Weights of a small transformer language model: MLP 384 GELU.
Each number is 128 + 24 x the weight over its row's rms, rounded and kept within 0 to 255. Layers, rows and columns count from 0. Numbers have three digits each. The size before them is the row's rms in percent of the matrix's.

# down: layer 12 MLP down (transposed), 384x96, rms 0.328, rows 77-145, columns 0-95
# up: layer 12 MLP up, 384x96, rms 0.236, rows 78-146, columns 0-95
down77 104:127127153117136177110120160136152104114126108116097135133133110125113129084102162109175123113066080117101124133160144136109117118103058121121103109131140156139103105102106111148151130093100098136172120145159142099133105122142136084134187131104131125135172115117096122087127144141149139140
up78 095:131135168160098139142150160122079131081136116165117136141119075167129100158154118111102110115138125143155135075130097108125126114153126123119128104171098122111087141115087114154102093135120150127136112132136114114138157104180128184154089128097155152185121116117129118112142146124112151130
down78 090:129148113124123117116117134167121148107104100109141162106121115098082108118134124140120186141140157139147116107170153158134115066102099105155140146116089161134122137165130083146128107147130147113138117145108108165147137103099149184094142114080089145102140131166120136110170162140109128138
up79 101:145095160134094128168184115127122136147124125141152093117150109102094105140136108081122191141118142077158155134140134138160150150094162135076117144119128120118152074135113125161140124128117097114105107092158132152155148130155154116091116125158166111139125114119088120099138111158129120145
down79 098:185157147094147156144109122092132132134116148147122126163123170144102161158100139142111112139128121092120131098115160121136138127100132151126138131135134101086102159088125128168105123084143132122177099129110092154142172095147108151132102115163122117092168170146103111115146175104154118118
up80 097:157112127150127129087132150106144142162122135166152129156138125109188112102121116106147081147112122160053164108152121131117123142155144136125123136101106123119094129131144115158125156134075102120156172126142128168098089159105122136132104135108116098102091107129150140112140140115147155069
down80 100:146146126142156144145117106100144160152153117145112135087137176137105129125131138125141114113139115128127132132095151136143117149145092135101162105132116126164119149142149071140118155149066140167142106076138085111152164100175139115123125109114106098132141145159182111166164112130083122100
up81 104:121107139130117149110103107063097108119103137113110130101129152143094150149130124127113137152090141101139094122099134103147112093117160112167115168111148132118149092122154101117134123093131092130147126138139084090104147095117115181110164143128152095126132112093124130098142055126084102125
down81 106:090097130121143137103126150104120135109165157150131175093086113148088134119140104111174122145165086145096108132148152111115110123136129134142136168077071108127103141105135150135097152133131128101154140150143118124132173131122157122123148158092108118173116100169136107170109139118164157114
up82 095:107128152142140149103117076116144124143100097110092175134170131106121166127132110123107113102114106178118143120127087171128110118134156183141120130105148147149081125160145131185115124173152146110122144086101141165154134141127101173121154129126144092101111101146147136087122130140127135129
down82 094:135116124106118127146142150151144129127126164174145156127110119131118098136119135144156146132118075116147137134147152128124155172099158134109129085121072191096138139116112113115118105121161102128145125179099129195092084137136119133110099142130144134091117088091158155153114169118119116113
up83 117:109149133142119135135075128142164115185152111126109128091151120085113088160118134107120098100110136140106124139153086130137112147153145103160120150099112102090166082111134097104122134063196113090163123116116133136139088154123121163145153127144121148143100119132113111143132122121143150137
down83 100:140130109143148127137117099106165149116168104111106134116126122163151169117120153152077133138155156144133124192132136145139144111148119111136141129114126152161161151162131120145125151096104123139122113137133143077071112140164143122110112090128097117098152179173126109186174155114140129141
up84 089:164133168140089154159127131126117089158146179142134159092137110160125138140123153105140149116130132128101151093123138087128127143130139120132178139087127139141136143102134084134172152139136127136157136089164104152127140109109067123140132129157092161120134095149160150097131084137152105177
down84 088:134181087145174128141118110126096125113108094109104127120141173146116137113129146128176107107125112141104159132154129127128146154147099134133127178138152112072148184123158148136156101104180159110138161111145140110135129097091100117122172133169130121107126146134139138095188136141127129132
up85 096:156059138116113134124135133136128147112149149154100120091168121143115175177136111119119092114099139153166135120138107113150135091137118101118118058149089122122125146095145101146180169137096116132120160137132118140103112125149129073139114119111127170146143151131113135092128086099123118138
down85 095:106142119183143091135134165093145192084161116128149145103113130122129163134098104114095109102129146129143157114114097163140109141144079099136135152096104156111118138132139101090146136105112126076092119137136116107142171131090139114137131135077103114141142154108097128162138114098155135139
up86 100:095086107147127137110114136112123140128135161124138124097125089185140103114136137121160121103140127124114133092152101101144135096128149137168119149175167117144113165187125134143140095090107124146135136134110105164127067115100137114101117176154106114096117132157111137160120100110134114069
down86 113:107130152105152143169085139153133109107134107096153100085120140146084134149136115143093131122099079147147128127093119112146130112118149139147125137134143120146092141171108141111093113106118152127093102125092058094135122118158084118111161184120137130129102153163152112108114132146147156094
up87 110:095111138139127125138166136155128121099080124159125107181148127130118128143132161150137108169112162148146124180140148138096138130150073155161158115113107121090097155077105114139103127135122140138136102147121141112198117121126144143083090154128095134093128168115124138110130129101151133100
down87 084:043144127126112120146161152201110120115153152113106152137162126142124105124122150111124113088140127122133146141099125097125107128155132150151130141118116121066099127142070108119089087154098133128114105116089120116130134115127111115076141137104089148112119147162135140112118128135148131081
up88 092:104117140115126129109133127139126116159160121138115130095134120125141187136099113153084125113105131099110149131142112140118114156170101116116092116154115162108172127115119135156159102164163128105135124159094183142162146091115121108101151124092160102164137117120104175098116154185129167135
down88 106:114144098135116109122127150166162137102101128117132131164146105145147246142121116133110131165140131126129131157155130126113146121097109146119154119144119117097130158124137122143117132090184108147152090143092105121128148094066150091159142130159109133134138134106136131130151122163136119143
up89 110:131133108112162138132124118129161126104172182168125140142124089101109131142142102096159093135116145179113155116131092179119147138145171116121115162123146150084126105114143124125143171145161144137118166111164122121099116139146161142110105099128146150116152157139122182115123131105097087168
down89 107:133119115148129130114143126143109118107124126140135120166141107132145147136166152184236101125144082166126105164115128164135128114133155094133127135136171141110120112096102139109117077123102135140110115104183112105097130100102111126147124119118110104102141122127152117125124138066118138127
up90 090:128134156141118154124113089095083124097153121123170086097119112177127120127156107124111138121084125150150126137173157098114164111138138154150132143157090179146105107118137142160136153117150123136113134152116111118136081112072165085138151119106131106146074123137112147142109130129127087102
down90 090:135117098130157130123159131119132118149144099121137092144094123144131117144109167144073132115123208143140119165148142128122132136145127123086135120108125110140152112087125080088141146112111135072100113143171104093142118125104103147123124115130145145186130162115139103083129143157089121087
up91 084:164136079124142108101126126131163101079090136122119151114163125116106121134155139174140158161081107147134139129131104121153180156142142098156160127095142084087132108104129151116127100137156112144132105129148140137105129103081131123149143136127153141125154082156146109161122168107183131132
down91 091:140088099122140143099106129106149098145129135152132135117124083157122113123097160083150159126125138090192139175131150112125116148134154122161150113091117088102128146097089147076108101169116150116157171133146145165119123138160134135126132162096149106136119100156127155173108131119119140121
up92 102:140112106116121077173122129116108134172094134128161136097142135128109112065126142153109191105114153124105121121122109151133174080106135103126114156126131146114159094108119119151141173125139089113123122128113164129091100138142124093136102158152096156117142125075108101122136103152100122154
down92 106:138103115164125142148104178148106160159115158129107150141115140094110099096153121110129100112112164093157139147153146145111169123140121122132109177161155104157123123078128110158126142092170148114128154134081115144155169114135127159110100173131070121127129152109149136152112116113094122141
up93 094:104142128130157162162125154197105115123107130120119151128161085129075148135134135131110147138103122142130131131122181121154174147105173139109142118146112120144153133132099115144184125133104081116116144118109176138121149147102119098105122164121103144101126101130118118093166146159114119185
down93 094:099152145102113140085162071141132110124159101113104128128113143140079173114125148143152125111161105120122097120167117114133127117107155140095121151099113127121100108091102123126108089133135165103126102099076142102102115136169116102138135138127063128106151089110079153128113107112127105119
up94 104:146133117143208130156134146134128134136127135082147123163127118131113128147098121148144165132105137161087139097088113138116116098146173138145142117165102140122115117125088121114133083132132111170129143089104105126102111147158105166163094097116155132106158142116082154115114087163149102116
down94 098:182131133158140098143128159107108155162133133165138115148151151129139130126112139132209158160162109144144125108177079127135129120153132115143151114127107118127136123097120137101146089123077143101133105105109170177134147144157164121145125123128153143090178136154160128140111156128145125143
up95 106:138109161123108108164153114092138120133143121102166185138096142093104113170138146117127115097106102105112171103103142130110139128125149091131119129160167162109154143143092111127195161128113150123140088140122076122148128093126127118157166143096121117090110115096091123148135139132137162124
down95 094:121119168106131164120155113121143128147171149136104129116113140125155136152126115095191135117120147170106086144144159159098119111122109140059088131122098179113130113143106174179121121160160132128134178125141147123160129131137149104107140141132119169130104105137099097158102128108117127150
up96 090:140106095111132139142118145171117115116092156149166145109151087132106115134148134142116094125117089110144145147126122148107162116122099097127129114079100185092081125110173140118074145125133100171092117099137136122097114093121140114136108124161126084147124100137116169145123106161130115168
down96 095:096098116141164163140123115134118139182166103090090107132155117122115127147140152129139165143148171188137121144185148117119108137115141154102097122141138183155103122135182136127121185150118124167105122141129118092138130108157149158113124094134153103099144130085119122133153126131137121128
up97 088:118122136174156138102109128080145100099109108149134095098145114153143138121094143107133101143098121169144103100115149152121137142151100115131127158093159112129062127154151168163114087140110110075110114104101129097096101095117095134120128135121122151152124117138135149085122123119183097135
down97 097:094164117138109119108142103084103150134134101114106141129179160180134114101153131148143143133098154146162142123134128141112177132109166144168153132177097128145142177105129133130126163101117120157126139114119126058116096129112129158156129139107125163179123127173166145127126135116138112114
up98 094:137093114138104141145117115141163148151113103123120122126120138141152117079142106161141131142111084109125128115099159112119130105134133126119152153151114123188102155138122147147154140122123136130152126092121110077170108122101111102087086143136115208162128134157183170103144156134127158155
down98 093:175149139134115164090121105112149145082104134119091116163174122127123112124084102102105142131137112126111123172113151149069153137127130141155154106144155125119156088143101131136122162120109128149151129108115107111114119116124115138138110121079145129161152137106169117084136083194148107155
up99 106:150091122119127085114137090106132165117176075158078155116136082152090145104122163152093116144120122134135167095126084135118160138122102122153108142106132119102127094140118126141101124109142138147090162123131164148190126148133120140148089159133107107127154144116106160139127133138154094135
down99 102:109123122155154143129142131171146142140118121157165099128107125099141128084152122106108158149115154143127177062114124088131114185106122162132137141117107121141151141136106118108134143146161141120109078112095113123126136157139167150069120170098158167089127137143125126138116166172126139131
up100 098:201117139148147100140151116110142136131134158135119146096121120113105085090143079116127110137113154113096145119132176122126126136159155139114057136136136097126137142141095145140142153158103123151093117131173125116111143129112099172180125120140133136111097155141096095123113117101161150173
down100 102:101111110120094146117117131167118096116128124108149125131127186153155148117136095161137128145106141156113143128128119103086134137096130130091149155126133115127150125099108156118063182140154127160111134176125098131086147114156115106157120194152146127137167172109161135126128115168146121124
up101 101:124168140161098120087076171142117127122136142155082144117142108097115097103103109174073135176113100135143114161129131148126126076122132133127114102151101098164136104115089133127162129114136166112099109113137135150168122133139158095108133117098158116119102089152116097117146126133130097148
down101 089:153127149146132101109119136167062148138158107163132163141153117110133136149100116146097142158150134163095158138161154119136122168117116158097143118115136138136144136125118097081125121107130179124117118123097096162116139079109132160130167110128068125142108072137115127129170126115145145160
up102 134:104160150088132095150145089148142088135116126120152112138124162101110110081132084190144075119099161116133129134134152113106159107100111092110146107166107134121127111160145156156104151159130115127141136094146137107198120159131115116109103117127121126084136147152122146132108119130107089118
down102 108:129084125119120143130095125125129130154134139089111123126125141124113120124136134156183093123109156110082167121153124096129086124147156125151117125137127116164114109138060114090103085161113109074148134143107140157162137122106172097115148159107124142156133070149117134134106168139142107098
up103 089:092113158116132117088093173100154072128127084103154141151099134094126138120092115158110148126128141113093097137112111114100128118108134163111179135148086160097131142119119123142170160111135124128125135110103142079127131140104124111131110140084126121154151137105160194118142116127101129169
down103 095:133075165162132134164124142118136128182118118098113139142116094129147123180133105123107100112159110095108107153109135081134124139137108130137125113152124152132151096148139122058161139128111127128148120163100109090098160125122161164145118098121105102124125153124120109148203118145119109096
up104 106:160161144163128126125168093127169112093116137138149125144171109148144153109138092114091143147099077176117149115085116103113145134118163132143129122192132134125124147115070089119090156117126110101113102120156130146120148162119133114114128121115166126120136085103135162115100106153153113148
down104 103:132124187139147114143155141115128109131131154139123114092135151142137121128153157084066130133127132112105094126123114127142121114064164148120143102121148151152142096162102107121097144111095179097151146148154109162121125140159105131167124114118124107132145089074146104123154112105070110117
up105 101:119164134087123122119117172111139171108107173159137168166131109159161110082120123108090114139126113148091128095117158115144168109136137151133118089122145120138124113130088171137110174123131111120125155112167143137139108128121173118148143112139156113112114054093117124113093144140161125114
down105 108:109138086134136122104136145153101108150118138124136136136104138093066110151131129111197101116160135150125117108134120171135139084070122122152144113158141113114149104096137132128124131146077134129110099126118130182165091153156119155149116144136155106144132132145120108168151126101071153153
up106 107:097139131121124091132128113095110118118139129118119148130132121110164091114147159113121090092117109080131100167158165154153099059124155075092121099123128163073130090141126144137108136097150103121155144120152100110091136116109103156101152148103124158152133107088130143117112106145143140122
down106 109:067141160105160168117117130132147153145144106125172124118124124089119160122128124139158130111105080095125102136145145135159110140122094094136088151120106140079112180136165130114129148153101121124123181144112126184152116155128131119099140127125145127127122122099138151161083108116176165129
up107 096:177120133183156118114139082128126082110126132142149148122152164104124142125086125149117097148167091154136174098164115117120145139132164099113116143109122147115107132133114136104140158114121165167072149154103146108156131151107108172104174142127142117162104142096103124152111150112110135114
down107 091:091114122164150157121127155072109142114125084112086148162087156126128064116129153124115098135168123123115133124113137132116133138183119075101144140149089123153145169121104153130147143101125113115121166129128110157128133116121155159137156130162149110133125123128076156181119145131143127099
up108 095:102110154160148094105128158117127183171159190163105149193110135138148133108117133129132128117098165110112114125139113161113183128146107121118139156166120143168122148125088116171131132140134108084129118094139116114103102091126132121108135146134115092135121150172097128133144135152137100147
down108 112:098133121136174107121153122136140128104091125112142125168126106123141128093135077132121144164129095085131127186142128156137148133109112116161161125154145163145127144152128154167150142100116115131094138097146091092092115086157144082103176118121115118158084105143130116108114098138130174129
up109 106:143128092162107122113139101081114131147133141140108105162117153173149074117127123101085176139154108128089147138160107136137149148148152145087106162146171127095125108127130119135137117114118126133142183131132117187154110158112118126119143146132159113120116160160131143102074081140109127104
down109 105:120107135121124112124149091157154113134118102104148098125142150109056174165111093114116089107084145099160133112135140135120128149115128114131141142124113111119098145092168147159108115093125134139127094170142138186095141120137122115173159147098106133119167115121083156103117110132092153145
up110 083:129117123148161172109147155126122158169100121118154076101103152119127127114150105112154086141107113092112148099167118102150143115147125109074152158143116157084109140147093132149101119141132099119134108128134146116132130094121105069154116109114150079161129139087142175106140144137123146152
down110 094:110089094122078106141110125127100151102123180147117131070101105134120163127094131102130130130115148135190131150084158123087109146127097122130135086146141140125106112158147142115123180131146157139134114119139158146100172140113094130133122102173122133162085124162138140123154159145108121141
up111 086:165138102116100132145165150086088136138142179141113172100117164111131113108124150096129139114161136118083128174149140101125141131128134115172147121117157141096099145106128138108151117132119112132120107124165131107102150162095095135187155142164082103141139135140110154087127129148124086160
down111 090:137146122150149143143153059158126126133133114096119146106139149125101147117121133147133142115114104149106153138105133131108129094120132129121143146108094146106145158135138151104152162091107111133120098096049115142159187179114163107133136127095177162151118127166094126097124141094115123148
up112 100:180095116149119111108114129109119148116173115166146105123126064135126116150131125182137147091118109167093187139151133140170140112107118116117106102118130137123122149130077101114150102125133123124162108126142101138143135156096118115101122089111146100081092153098161129151120146090151141127
down112 097:078183089119138126136148113119155115101121135112107175168159150098156114121138122072146120153125136120138097110117112093121141135141117133122135117150139111105131183187140160158136170115108133150113154073165129148137108112096117113102160141080118109098108123135113134160120116148104115119
up113 089:100140131131124174068111103123146121089108152125109142141164119147112179162110120159099129150122157157120158140087119149092122099128118107094158150183117133090144071115110113129124101126092141108123104094133126124121123124116101117155151151133166121134127135125143181111141109109149076131
down113 088:098099124172079146132124111144128126118125134129134142153067082119112102126116138068129111094111131169139145118121191092090096116109165160135107118123135123127107113106135140152148166089128121102129126118105147079181155152087099133138126137139144102083133131129119125118112118121149127095
up114 100:133107100123147101068112100140116129154131122113085116130156155157137064151146100118114125131149137125162135150132080156130140098133121100132138134116096141195119105131107126122167139136109101138120126138183138106144095131150116118080086157134127092156112092090111123128125106169102124115
down114 102:055138134124108104081110095185120126168115114125092137118126103129156170174146136157172132116089115112087156104112089134114138110130145122131170154139147103140135118128127147130143111151111125117118104143119114104142123149129105142117124151105145119177138155161142151198125097108131149135
up115 097:124109127121102155157129099136118117104065121138155145141138105121153146143135166130070084150147141167151111151165116129148161155112119116148145114180151174111141163135113111099164166165100137158158147088152132146138133136131118117088112148167104148097110147110100116115149107118146121142
down115 100:106113091074112194115145115168120144116125087120120150104116134107199113137135163138120102156150115113167139128146141176098087126113143107163112142116159107116111141130131138119174161137099176154141148123124119128171140123131116072126128115136102136106114125132160124125148091134151142114
up116 101:179147080123111074108157151074161114103138114126122127110137134120115149151168135108109139125131108113133104131132107081096154140085126103128094150176115103111125108113122114110120114133182118163133162100099135117132113125171116072128140168147124113108140081102109111126145128131133101155
down116 100:115122149110093112116146173070145155133118125101127123113139153130150095120117156093129112128112087098153108133114132119162095170123146114122103161138134111134102128116120079117137126146125131119164156101049118109109077167136141112170131115106098112102142088138126111128187128141142151130
up117 105:130123166110071105137164093105141109122132153132149137130136102076149150162107118131108153134159167123140149114146098142179128115156152142154159160146101143149112123119114112139117131121040086108103141107118099120078160168121158118130143162098137123128105116120138138134145138097134129122
down117 105:140156117155155106117097094126101134128104098093121154116095135122108122091112119120105055145114102130132122096106117138149133201094135133138162104150164125141179149159137107160098162102132129091138100138144157106135142119172129140099111111153137099111133111100140144106110166143140142147
up118 093:099103118178158164122157144174132112139115118131130147127095135164103121078130143109147108128132133156116150113098132107169122098139086118137158158167087101096125133131093088122157146097098156107132141137146138152111072177111119084101146141139136089141133117116124154085127134099138126137
down118 095:117141124100115176127127101131117167106099129154060092128120114130155113153141101111134153123096054148162120069110127118106113104120146134103124117106130131166116120088109137141152137126168129144152127126132137081126173129143152136151122141107130167079125124121183107115119147141099134138
up119 099:134101125135117127139113082126143108113123130174132109148125105146127102149091112168135132092078111107181155090120101088144089136109128104125118120168124118091149134159127137159136147107165139104126128097149128112134130154145152124110128164113144126139184139136127041154133164101114148133
down119 091:166070119105163119159125102163171134141153112125121103109129132137132131131129097138156135107119077111128145175139105125146125160113136166109159122177123145134115116165118117114096117121116129116181122069166138117122123109107083119114152081123138165102166138132136125099135138112110080157
up120 099:114149136139129118076141107101122106109108118144145130123101143123081127121142124121132101155134129142098160115118138128105130143153135138171146142149141127170107115134111104148146150146132107092110095127143087088138153145152173105164153096125135068131155074134148148099155085135052149132
down120 096:074066152128173125093148153147119122103146114137109099093115116126175163148104156144119106140115160154108154116182122093114119103158108103117112070142135086162140119120147093156119120171122105107120127151148114135154111153156122108136120158135099153164123107147121127114125148148107134128
up121 116:079112132074122100147119160151113127176157168120157138096143137074115127157133130098149091109110108169145125108084117124112126128136129128107145151146136130069132135165097142161148111160154129126132122139192164130139173107138128133130142151092162155134159125150119137117122101137118152132
down121 122:110137146153114142109164084102105164125105136146129128108128107106157198136162122146118077110141119103119111149136093142149139134122167140132108148126107140107108125096081119102138108136158155109099079127166150085133131111138087136109115120143177113114138139107121135114146141124053110107
up122 123:085145135141116147125137154176146075152069134124118148120131128113147135119131130100126170160152159155182133118129145082139133101157144156099127160134154099094116118173144149141145159160098116141124151063132120105112109144156160116119134136096127125143107093122096149136108103152110122107
down122 153:081150127126119133134148146172164119111125127081097127131120131149121096122124111119131141136145132162157112165111102106131115139133102142113158127160080111131146141147190163150132161103159105145127137137114139195141066093110104103148115126115087080123124102164130124109117133167101113128
up123 096:137123104102085142113109141132078132111101122157132114126120091152155157095164133127106144088071117116125118124139126124127175122109125115124126160154058125082130143104137176159098100139121145125120138090131098144143114160110125115145141120148120171134127105144078114144102123155184103137
down123 102:101156110097114119147178158073122139160147104127148110114112134111116143098134147118150123105115164134153088110148138113142146076185155118147127119120137123103175132145088115137152144111136106135137126139110124075139120092174127152091177106121104133182155113126131135147129162134157149109
up124 117:154124172139094113132132113135173107128121113106123171156170131104173100129166136154142093122093151105108133144107115148120163111146151132145150144098128145176126144150104147145123169135121112178138114145132135160112107155125134119127179175100111096093118085161104108147162105158140140146
down124 105:071104117137119087111137177128137134105083108076140118112158144140149154095141149124165174134127110090080103140110158160157174127126114112125114076151145124155127126127133104128114125109137128133129138122175144146139115099103118109119123143184141139111132102147146181120116127095132102161
up125 097:105119146153102110168141147116151085144130104190131130097108101123154130122130122111131108119167132134134129162126101132177167084125076079142133109133115145117109095128135101184119104127107090135112156094134139166125114137106118105104134128124112099127102112119076115133102179130137094104
down125 096:131138134167106130144099143119165139125149111115120141124161128160109139121135139137170092129120127165096141177136148152096188159097108130174129102141131065139151087117075118128105118123104157156113157115124110147134142148105101119132086172165160148160124104080126116132123119125138120114
up126 092:142105124137123099128156126140123120168137158129169135134109121141096117176165163121122133106166129121146144156171149121147149124146126165125169139165095116148128172111138162139104070159141135142149148100139130118129135130114095123117158099122145090142110155172120154055086113143166132128
down126 096:145157128129138142146106141128089139157132118086157129130144122128156136098114089086134108161120103189137142117101147150128191126124143152193117133113087123164155110136156146119174142140122134173149132113111148128156108143092164133121115125143162117171077131127122147126133074130136140130
up127 111:166107092148144136108144140152133106125202109110101136094158144110095106151143147098136117186083173141128121152139105126090134134131154147132095142116130122123155112111086115116153136125175129169139123124137140130072135127106066150111143119139124149116117127127122139111118076134145135086
down127 129:129097137067140118106152120134129135124131110134127155109158095166162054111088161080183168110117139138137115103132157133152093129163135133104085157157129137142106115095153118157093109140105120126133105140122114143113109139117153123094151121131133149173096088132105100122147154130134129139
up128 104:119093158132141153090103129144105098110093127132161118121134127117119144162134144126124198142102092126150131101119106104083129117166122109123156149148076104112105159119138112122131159157165086147159124118113140161119127120170105164125179140160138081154106130151158152092148128117121135147
down128 111:157135120127144153154115148139109095143130147141140152147156112156120146157151133108168108136105146118079117147099179100121062137122120137117163118113125123114146140134120118150118088116153139130136148186090095171104129112101138160134143135189163136123148130111098124138187109113158153159
up129 130:115122103161083158090107110074097130124127168110116142177145095170121141116135136071104155130149148100101156160154104116121121125126145128138125153172075131155130120132103118142147152121126107103148157129103142159116112113112097100091092121172146115115124106126131144112083126107088126112
down129 125:097161146090150107148122112145139140103146144134149149073125136135098179119112123176189170135126109139153108156142148134125142103113167146140126180154088115145160086121098133141112102126151142146125150095104130100185132117143120110159148120135155126151138141161141118105125102144087117109
up130 093:140121168134149123122135149162174128151123120178135158163133144085128125130079150166134156149144171132106136111140149111173131131130181120123158125142130122124118112113147127170127121153113129138100177113129080127101116116106082147097115181103115116110120111121163108115167180098137146134
down130 113:080114138138143165127123133143147103149164122132152121125101133104122141102133152146165144130147105105158192113091116136101117134136131140109130170154087096170123160104092136135136110153125100140115123136099132057155125116164093143106137125122127094154108190155128125104123148127097120169
up131 104:156066140121117154150151143131159109154125139150139157160109107101131117114155170109108110153137107146084153138130125132157116069160190110122134081108125152121164107150162129117115130160106124178132124130132134155139125131089115113149127141122102132162150085130163109147102124073117114130
down131 103:094082149112130122125141159144147119193096092121112168105154111133177135132137175152117132097144126136108120110144123128124159103124159126110147132078096141166172101101144107101116093153120128098113139098065103141085155103144120133120142116124101154156138145134103130116113157122119156138
up132 088:163082160115120146177145118089125109136125131112134134127134091132105126115106152140089124117122110129116157111116127130162095097130143152126136115104158107154137114205095159130105085181097090119102111135097154100088151111138086152157134135146126112128089161145153114102100118111131124142
down132 096:094110103076156093094167135145098140138124115132169082138136139110131125163113171112125157099145133154146137121157110151178105099126115142105117083106146105081111116143114098113110150114122118066152081107148130109151111141126123137137095158142112159134147124128137113127176146165149121116
up133 104:084151098128108132160101135094130129143157167172118126132129108119137146167141160127131143131114112153114141138127100082132126143159143119148101156136135123145090108116132076134130092135155135117147176082074125140126132128139106173178136123116142142147132152178173128139084131077140152142
down133 088:095134148120099153139095095093106132126105099090124153100149130116130205116115126121183141122119148150183104118126103144118161093110121116107153110135107128134087101113130157090130108147106118129127079156047109152122138153147130154122132138157129092118137112117133116135139120106146123154
up134 098:085114130149106170062141120140172093129140114163135134114130149155146086103097157165119158131162131172119140117148089094146135120145139128110144169105132057109087118135171150148138103124128119140137113097098151132126114115121123130157157150106095119136142127182132147138130121141133107138
down134 112:109128133147122074115144104129119140135168147140134160167143120152141091145162114135151131131158159154169136114137094119100114102122107145111118164165109132096091171111153151172144143136132145095131143133120107141140130169080125128175103126057095124144121141141174125138161150144099146133
up135 109:144164150147104121134137096145152109167175079123188144136133124101126074158140132178119124114137121143163128090151116117112156149146124118115047115133108097119112143166135074120164184121134121109104149120117138136121154138105119128135109136129140118148147141115142110091143132160128146136
down135 100:130153119100109140155113156156098120134121103138129118132109097118187191120109114145151142109120094132143134113146151117133139088147103166110127140195155119084119117189130110148121144148126118088166140135117148158147135125151128106135106117119115087132072111125109116116119070163107129121
up136 090:120134162111119092132086148150105121119156143095101187166138142128132119145110125142151098163119142123138115084145074153111142116115113134118103158120126064139102116121113105146076079128143131136142118081133122106117155114072147131141114137144146111093145170142115112110122093152149093122
down136 095:136139093154107113109110127172157126106136085125131132171051153144097132152162104151126130142121147113121101139177148128166120142120129161135093128141158159125135107168157154142139148121106142157135156112090154137120145118141161185122151152122103098120106152155128122156099148150160155105
up137 092:122078156136134116135118106110116100128109101119080111157143159098096119114152113115105120120089160090115131132115103110120104131146159094168134106115066106142086147132140107136118172096066171110117134158118165107105122081136148141099109111126167160108112131139125111143148148114131110126
down137 090:137093137093148106142107084151144119112134127136151116090123116104135121166126100129136077109118186195118112067089149143140172086157114118131122126190107146116143162142134103105161106120107145131135139073139137129143107100106140132132136134132128163158107121131089114124124121145112144127
up138 091:132124112146129130135179145118120118167164111128099096106105102146140134091117122124125086112146090171143122175134132101118108152136074124130109157157110153114081132192119126142120132153095101164147168080153146108123113141147165124101111116164137108117101121186135109120135150127128149136
down138 098:151141133129129142119102112139084123153134128146172121150129128145113103090107151137110181093100163111140125116106154122117113179141142119143117151113106126166132153102099151141143172165109102107113109125135141065152159138150127103116137135136164155126126128109127170142127175200138103168
up139 108:113107155099109109156139144137184083136108130123112126118122115131147087128160096102140117165151122160134147177112123123149141116085129116119136104103121165113107113152139111172139135116170131163165128114136154130161081109132125130107133148128104126118139094173056149086152152159108140143
down139 119:104118124143133133124128104128072144124136117132161180122126130140143123139119159119146111106094167144136139126131087137163138120161154147151114112143085082115111125111082126091150128161089122129110117191132130178123176117110137118116148121127162150179132134082154121146111119079169137139
up140 113:122172132148148146097115090151144117101076155183157159122125143113143156127120118092147170155098098167172103121137152150156145135126142102160141080110112153156149145129113137128115115156134117145114102098144131091103169168132151137095128153153162129103137152129111138107159165112122102121
down140 092:164122142171092098121130099151147134159156118104142144168059144136121111118125122121080125137120104134164144093113145155123099115117138125190160108103115145145131111109109137130109156140120082124095086118120106067127115151090168138114150166099144140122157159094125142125112119137126127134
up141 097:150137099164145130105070177135116121170149128128121139157173124121148093127146099119112111069106147166146110142104107119121119112127139147151099133158119113089138158161127099120169145133121128108121137142108099150105134183086180121136141097107172127089116122102134147110088125129128108127
down141 099:128124131137129101094143132106180149148118124122134158106114096133155144155185139135116123147121125115114112147107091152145135165103081141099146090107107108115148195146167139149150155104139108144166115140081106137153141089112079127120100088141135111130112135108156107124135085131170144131
up142 110:132109102126127126093114170149135152095101118123151111143124127143149133103092108119131125112117078166131118140154132071121147155153153079125128088132139092113113084165136091133143155130158124155166136150133119148159121091168145127163119117178107156098147098125170132109089097107142128141
down142 106:139087107150123122103103143148121131118131140091135142129136152139152061143136107120120153122117147135121137120110131124141137181071127143150114110112137175099125122138152102145163166121135128160141168123111143238135102112130120134133080129099135094161127138096131128116125148124127122090
up143 103:148112125147125133096111075168168102155095166128094128125144154087109123168136154151125109157095134099091110142154104131126169092129119113118123088140093146125128110113148122150135120138117070140123111120154108163145112181123107128106099129156151163098104130094112111115128139141101166090
down143 109:118100142129184136124119140213157152100093156089141118087126164102108120151134125163129096161126101131113121182158103123138145130092158126122125132137114145108125134095115134119156111103102143139139109115159116139145101114134100162119109082130125162117111121142122134106085162128075144128
up144 094:128121117132126134093139087125154140160141148133126108086102107136115168130162125171158110109113156137136101126126114155144152136134179096121100146105124143112108103099086144159166111159139140126096115114171160138140113113118156114106198150134069188146116121160122116111108153129137151130
down144 099:139132119133121123135157125126162110110143160131104124146122132108092184126126126114151103089124158074146149130143138096116117118148079086119181107127113139146132132081164169166125077116134133165150165107191109142109119120121139138143104146134114136072091110109120117112166129140148131139
up145 109:123139121139120163142132097120170119141140143126130170106113078134105128120105143113101127121118115144080125079121103150126146123078158177137146143148110082110125087155142129157138129153131105146165138096164099162116142156172158173131120123162168101118141099128102170093125156142133133144
down145 116:088136107067157127153119128191142158152133134090139115103132098129148141170142130077113137071171136119124123133116082125123124155074111164158082130126114135138114116135113120114101123141138133116118116095156116134113120144139140151149117099101145122142137080125172106162117169118152133108
up146 100:144125109152171123099096167137126140110090093123107157120140145152059148151137116117106133129095126136129105124130084143106154126114106118123100116075119131164166120141122119096139168158089144130131146103143107105139117158163120148141142145139174096121114088105134138069135104101123136081